Part of a small language model's weights.
Size: 4 heads of 32, MLP 512 tanh GELU, vocabulary 2048, 3.05M parameters.
Architecture: LayerNorm before each block, learned positions, biases, tied embeddings.
Training: a variant of Adam for these matrices, 120M tokens, 14686 steps.
Each number is 128 + 32 x the weight over its row's rms, rounded and kept within 0 to 255. Layers, rows and columns count from 0. Numbers have three digits each. The size before them is the row's rms in percent of the matrix's.

# q: layer 10 attention query, 128x128, rms 0.14, rows 94-95, columns 0-127
# k: layer 10 attention key, 128x128, rms 0.14, rows 94-95, columns 0-127
# v: layer 10 attention value, 128x128, rms 0.13, rows 64-86, columns 0-127
# o: layer 10 attention output (transposed), 128x128, rms 0.122, rows 64-85, columns 0-127
q94 095:147090101166138209134074153147118164169137133142195107141159120164117139110160176166134132135115176110141109145147145171135204144112116122121137149154133118095138118179126148137154098154075164121098100124088070097086182132099156187102122047161126134149084084104153149104137130108118138156117152074121172173102099159157100080098116061060111148194135123093099129131097098180192126149162
k94 093:121152132145076133064163156088084129121097133202144131112172116100125130102110146105074192206117106128112129148092132091109140143112081142157145113136096164126130123107130112157138152191121166109151079142147134166148109142155073155101132136155098101134151157140146112088075000156097130163122110173121150128082134127101172184138101134111090204126152151139199154143131148130131147161124
q95 092:049096098111172146128064155183165157100148147228158111160071149108117106075064142178152127138184098166082124124152156119088132114100135160097141106190190128114159161165170126081106134103159091134154127186152105156127135182122136129139164139133114123118132113132118127113109121106154132109075087133100171179108097111125147056087090070117083121079142105144146129095109176143142156104123
k95 097:154126067104139136080128156103116076096210127139120154130152130070150117055089122082065154127119118150095097134155163098100155122131131217156135083123136141171154094139116094126144103064133147145170112145101165156147160137157126129102105113155134120132118135100134164113088052107127151162132119117071168191155169069083119159135085122146107125151194139126145150109105152134105155223183
v64 091:091151141159095136144148128119096111121138099134090150099149088136131098154132175118162075096162112074161092155086111196103103150160152123083212167108113131120143120118108102133111073086121178156122102126169102125151096103170139109124096081123149151147075113186159134127146119147229185198049132093095100169166114151150184114125131111143179160133126189065112100096137107135126149153126
o64 097:109100113136159156090131173190184096100130118121174086130127127108142162091127105118092152153079147103147140108107128173103110178088141110151072128115142151147160124159143139092098136149117108109132165112115142083099136125160128141109122140129105126138125138144118105113090184147119118101145128096165141126155142101107074116117171000168152087168153154115132128131126134140116255096157
v65 096:102146117151159178134102128122077158127098114100136112159159137110138060069130104109143100107125137124118081118090112124149143130114082157093093127088139083087195182160137127115118103110166200153132159174086160147180176140133115189170145116085127128135188105091145064170087132152140125176135117081156126184122128141089152034137162128158109125172125157079096110168077058098093124110133
o65 090:154105161151126131149119145111183136133159160095054127118121126155165145127127126148118053083157190090177122117167145094143146157078155138092082147135131178136143136163157118199114075125127093163103099101138049084117142104149166097133114180117166150125139151099142172092118136134162155062130171112125082045115108114142126160062140126121103118104152161103085101076152145104083215140152
v66 097:156154144106110139141104142124131126065127110086140121174070173168118116124142115142148113173102084091111090085094125190181100065110096161185206120174133066108173094121132114151150168142089184182093091083127123116128190133110140103105110182144090106155158176145067151129175125150123206140135122105146157170136116140149107134147105132081087150123136087063112135131124206144140105129125
o66 103:121151151102165119147126092130124154112144108171164177133151135063063150085139115156161111109137120148215117133159103143137110097169184108089099134073125110116112131197172186122073072105159089124137132193105142172116085081137128118123122103101164126115080091127094142137134255145148125124107092125114111111147125103118140149131138123144141080137139165124138107130106087105102144143108
v67 100:105163139119071118108140203121134123133148152130119125184111133144163189194131110087154140162181103124162143169136196132126105117134078089142116169160085166180157120061125113174150126179097137149113129133128166123188132070128121134143098166150132066102076097066098125106119122082112078116093114152094166162088144134091072229144138132132114103137125089154120147161092129193130131104112
o67 100:133158122149114101199110086121127132160143136171114141115148126099136151131095115085153100091088110150093117099069073115137179102178074144122137142079142097148119163175124144069093166140082153121168153132140134133136050103114122150105098141120119142107151121091112094167155255118131112132149147151156094090108107110198150091146119139086167140137101160112098123157145123182196127140095
v68 106:088082114123151132131090123090131152145114196085103134193092122205161143162134093123111135123077132100141121172124172100173136126068104116186102102144113094151085186102135146143168153115127107072163131108106158138133167175107144075119172092146113092099192114086101140121121128128049064113178147178157095116108188118132054188091118140128078112088141172145093107130152132142122109127138
o68 105:134126179094129135158132093074127124147089122129132179151121157082135121066093167125118107175127106140107124086170102134114119089196109151132123169152143127134122143073085146141142120152140139165158099150149131122162107136114082120186104139155113105155135054096160126094119085026155164145178112158096143080091053129172184110145190216078149169115146093146160150132107170114090120122089
v69 099:178176161128089086138142137119155105153080190173123059073054174106137144086052159098126170168141112153082125120124143129173140057182110140153137107127087130115195133106134110166123153135108103115088132117121105153153148140148084149143138168138102088108169141090095116158167122121108123155161111163086217129111095153094126120153143150108073121148074055173135106169107179121135124110114
o69 107:174188137141128103172137101081112154147110119120058189132132105106112145148170120150176086051154137154175148142099140120148122085101111095119118119142115104075116142146164121121160131100134111131103140135141132149105072083120158114138155101116166111099112139128101064187168255153089130142085140199126065112113170107139133122136105106158154123138087136183115090135145109152135134127103
v70 101:129154113018134093133138118172171183161094081146121154106142118071125111109124124165172147150139202107105095073145133145125132128139106133131095124150102120178125131118113082130089173132205167088138129112158132198129127129144139146145093188137115122205144129186139112150167137125123209102173116092138107102129152162153139128169142127140125140144078087182165062155109152119209132143095
o70 101:083134144154112098156109121071149167105089089139090100099154092140118162148124131149121167154088146146157185169155146178156138113076104031071144085118119084087151123145205152137200149135104094160153106173107051154126143139114116107090144098099114152140108191114133135156130082111136107146087098136087127172176149107120156128115078055105169118154144164119122155133123100094142206149118
v71 100:121090133164131155099113099138108123176121149147135121117090094146131202113113132113117126092158104164130112110142115078067134098201155149103115099159127155138137071102136114073083118140170125145106149142089116101094171150112121114105153066143140120071186149156141145130133119148175109068179117146117162118072088120161047139103070143120089142121160071075198178080091142086192154156079
o71 104:120121085110121140129141162145116123129158127066114116129103109123133069121068106148116157159125099138116148126121186031122122117153091151150124153153139146110145145096131075165083144135137151119111155122132130189175149138118139175096157164107148157176112120135131135157123249086129095144082109122130085167136149160084122127124157232156109124105153159145070136140165075109101017108116
v72 107:108088127156216154146177120182203114084065110110116179130107136178082115115128142164151125128062148118138131114152068131142143160152118157096103109147112123165115119120137145157073163055090110136111117091174100095147207194123158112059116122088110176087092156179123169116179108154127111130103106106092052084159121113141127113115100136121149114124143164083125131071166145147140123121147
o72 106:136113142109173165130118152129109122116096139184154073172023100120094128107133119143128186096183102103145142129114212170069138122102134095129134138159115073144124138121133100127148134179165074132184156161116151100118162110209068098116110145131109122193113102152081122096153191116115148153108105088120225140160096156091110122132143098137105113167131103139154124131071142069115117113160
v73 090:203147122160162115145167123177156093121170087142132140096163110083158097129125119087122053117163109084112126133164094129105115175130152096114155128102134133056109164157148098122178140121092109169177109131162100118142086085153173132078133162124099123176098110178125123148138138119079199123092154043059066104115149190173140147089161121072124112144133141095126093129147134113203125131107
o73 096:088131146117114126129144107125143098068114145159146159122131128165121127133083121126114131127115140120111111136122147189122115109185133116120161107139127115152132102165229128125110130131097143170124142142138131114108118129109166124154086110127090122127117146144083150176161000171119109099134153113144145149158124129134118148143126054174113100152091108141106122117103108132109220088191
v74 085:143121128101118180093073137185174140149098143161106170104103150154123099094117162157106143153127156113104118057110171051166154088156108123099094094083094113153122170115181164141091171111137073113159182100090124131165171184108097157141124150080115125119189111064104112092121103058045109146124124147100180133119135149123090137079132157112078083140131123135173132121081130085108092100117
o74 097:127153126151102119160117137037116185123100164129113153130108143162117121124140110161154121100183089121148123156109158134122107055155111062114108120147114135116085125107131079174162132132145143136105106143138106134133136117148156105129153154130138150151138123128145125117172255156141165151096132151146098086069118126120118086129117173098135193103122105140063112091110120106125099130129
v75 091:097155143163165144122177085175096118092107136171137097098122119105132086132162104105140059113143143096133118169143066157096079192123201171118192135091130125153135085147107097154141099149106147127124160148188088145109096089144115158089120124118119164209145125192140155165160140167175180158093128128140117091151071079110169076120160115088203123163122134081134123107176106116097149116155
o75 098:157137115133137112074188169163141100130139095119163105124110100133116155091132144145095161124117114125151137118136144146144157130111156113160126131100129153125140115133159140110109086125124090142109148097095122099124161126135125101122115119158143125123124150165110093109095000182119118122122141124124153170160129121142092143104171000154068133154134183148163075159102129123140195109184
v76 098:167103087089143132108131144204159166091091102118103168152174128096138115100159216203119126116104163139142146086105173100074137132052092132099139121187148183130077135094128126061126142124147143143118175108117150118090142096131099102080104142135162132095119116140102116115109127088131122088173159109100136139121172157115095139188091142176104132129165098160127216108074059161140107165134
o76 093:070106098108126166171091142095081169096170120131129043117110139153126109185045131118149139131164101176068122112129153133118152144149115145135136154134104076149119131152184174158124168149155133109078024155104080140114171195132168190121113171135133208114118140074108156134128157115129165130112090069140145127111188154122160131115102166078125130103143100075114153095108130112126108139122
v77 101:131134101147144156061192131153133103135096077119103120130133090143097126112188104113156136081147161147147129144169082094056123155147163117098132108175128184188151078106122132114090135056156098076080139129116135126127223145073110125148122080140146136173158165151136130154128123127188138119175132083134156151142130163121056148136078131141183138108184091121149204090107126154175135090136
o77 103:088112105121063167138110196151132162096148112128175082136104097114116094099089147116087191149129089177118133126125171081122142145123105148121113151135069109155139126136113089093136135137161120146159171098125029155155159130153149153075098148175131138184131125135141141141112239113120084121092146090137137137122130158090076125097131203149092131137148180128131146144136117109125007124145
v78 102:081121103153189153155165116141145175135111030101148138131193108088091145076100135114067097119106115202133175129138115143072145130154148116119101134097098073140173158134103149126125104113197118100127134185142179133126114163105151196116129101106155136135096075109137065168135121110129172149099187083137110178119182117170064085148154118119147151119109149117091159153111138100193117106108
o78 099:106092102130096217107118122155116150140145128184072147118053111126117118169183095112101178167134170089128156151163144122150129103109117140097173121122124152109173081183144115074137152163048134170152094074168124109114188117127158129100087140094120098152165139152098128091131193088145130038138127082147194114110169172133126172061122184127133138121103140118082127095141136106117125123131
v79 099:148095134206159105118115147126095116143175128095104131078172095127079206173159059134089109100059112176116087106115112125093159087147127106117096160129122118048137118142138158057152129119158118153146082126118103067134103153102143136145174114175113115132089110170150152117100121145196213145115115090138095162117125111143161152123133114073132159151197168064145128182124097125096136134134
o79 097:112071124123131133078162121156147117153128124126172169147152172134164102147133135150117119151106091102134110181145116127117114162123221117130141157175117106159196067158048089153049121117108115104107144160141151101154126155116148167112144111093107119160104099142154143136114186114117063090126186062153150101134140131064084131117180218172141123118121126132066185095120158127134061117119
v80 108:134125131114102090216096184184128137102088103179141182121110158115121079180090169155137132078066141153116115123137141132184154077130098118126135124094119146202104194153115101086141152097135186191097086091141100125137122084115127175104115104092139100038091102152145095125166127138124128102130124149068124119155131093091155146120159134167035151150097160131151100135114130116117127167093
o80 104:160144169116174101207159067099132133135115152084049160144121039142143174163171069137232123155154114107116120151122113149082129112090112100085130123129166092114115166152176171131086165126145068074168075140103173124106135119163154135137162098114104164138133160129099116120134089125107167108127137109135131107119163141145162092144104039149166094152161109134113140081111109101134167124100
v81 095:185136166108134118181105089113050182137071151137122136090119105107113161220141104125124161142121097152133156080148161084120125143210102111106196183094110146166089112150125133119134178109080114127100093127125102169108079120138128152167131086181132105083117175114150107080127130084161159111091128202092070152146123086161154091169133130110137105110145172103159095143175091135085145129112
o81 090:182144099113169125092112082076160074132158144130104160146140151158150139103138137134149127168105127126123104173075090120093111114110171109142110114131152099109169163101074130055107129106101104111147185156133142100215110127125101157055144125080162156150135172161097141114135033138109150171154103090150139160065203143079155085129106156122169115173115082106146110168115149173128188106109
v82 086:116118135163092144135144107118096151084101089143095114127091114118088093131161114146107096123128070107129124201092115161070114126174186146143206121108169119185112100166098099150112101168085126142109140155112084118137079081112176143117099022137152230139077111167175126116144135178165116154098120153169117188172085108129137128147140125134168156074133115089171151129143153152137141106148
o82 082:156155123115124138087137148185120120125200158108189143141153106122140116092152089091102181171139068142192146090136103114165113123146108170162108158119122182120078136117094161035100089127066072106115170120124156098125191069178145140108148129117141140124125163158125126124058082139089103127172054078144136157178141127157051113113152108119112164153100167104147135172154118136107111125137
v83 097:168161151105138114128146156095152101106117145089077101149133181110145136109109131158122159130152158186096097130203111107216134093151088114104068040123116118116166107105137130153107209108128127103119189068124132114107175132139149178120149136117122081094087144121100155156111143107163148130081120170125189184080163136058109137174105131067135122131093041134151139176133123116120121118103
o83 101:136142108134154141159133114136098170133091140125118142080147159111108168187183119170174087075143101149181178165105151094130133132096141158120125097147096044146117184114228130059142126101098128117128098158099079145132113112134102125115137121149196149128157106101048093207147081133101135127084153148141092050068095114128162146156120142132158151131076167148103109140101107118166103132114
v84 086:069130076196081098085139089134120152103124088063114161118097125139097126106114164147154128102126123120132144095093152166084078143147106090133086152146103072084148134102126186095104049135144125118160170100084167080105123173151122143187155118129140089148090148217138179143143101097131137166101079153104100110157056139121134181097154139161162162117126180100121124135111056153090141132118
o84 092:107098125140135132116133151172168144156085124148153118118112153141184124103105113106085135157125147107153138089120126127148098125076188142152169138128159129120117066125036081132124147145128105093103101158132152121114162108145109135070100164173109137148110109059211087125121255150150144128067139138118153127109118111117106114108136128168143115113139123157112136120145150104166164143143
v85 095:134114164092160146120139116151098126139113150141128137189167116115177145150179155090121131124179168158105126109187146094159127163159127111083092098186145130107104110111119095121130145123111111071069130130109142189063163141149129066104151143118128090124224181116104122116139151089145122045149122155122108089111188090113062170156089134111143129124148028130183128132133107179143117118190
o85 098:122116113155135147124125154130124138131110117095148102131123138126101114137052146174138125149135110151080133143124153106153130151138087189135086132121128087167135157115159125107148103080145134198156130125146090158205097171082091140116105158126155168139146079111075164165142000107118156136120085157099104178098126122110173111153072152112100115121128149128114151192114129082144132123113
v86 095:092123103183140227139129120112134108162124070131112215156145081100161170159173127078112104147139151147203084171128119133111159081098128107102131158092092098114176133192136133115139144103140156125148108111161145107167137091179160101144115092134082149128134023152126131125104107135132166134100190073139045181133160134133131134129140126118117128166124127059137123187145118097113122114155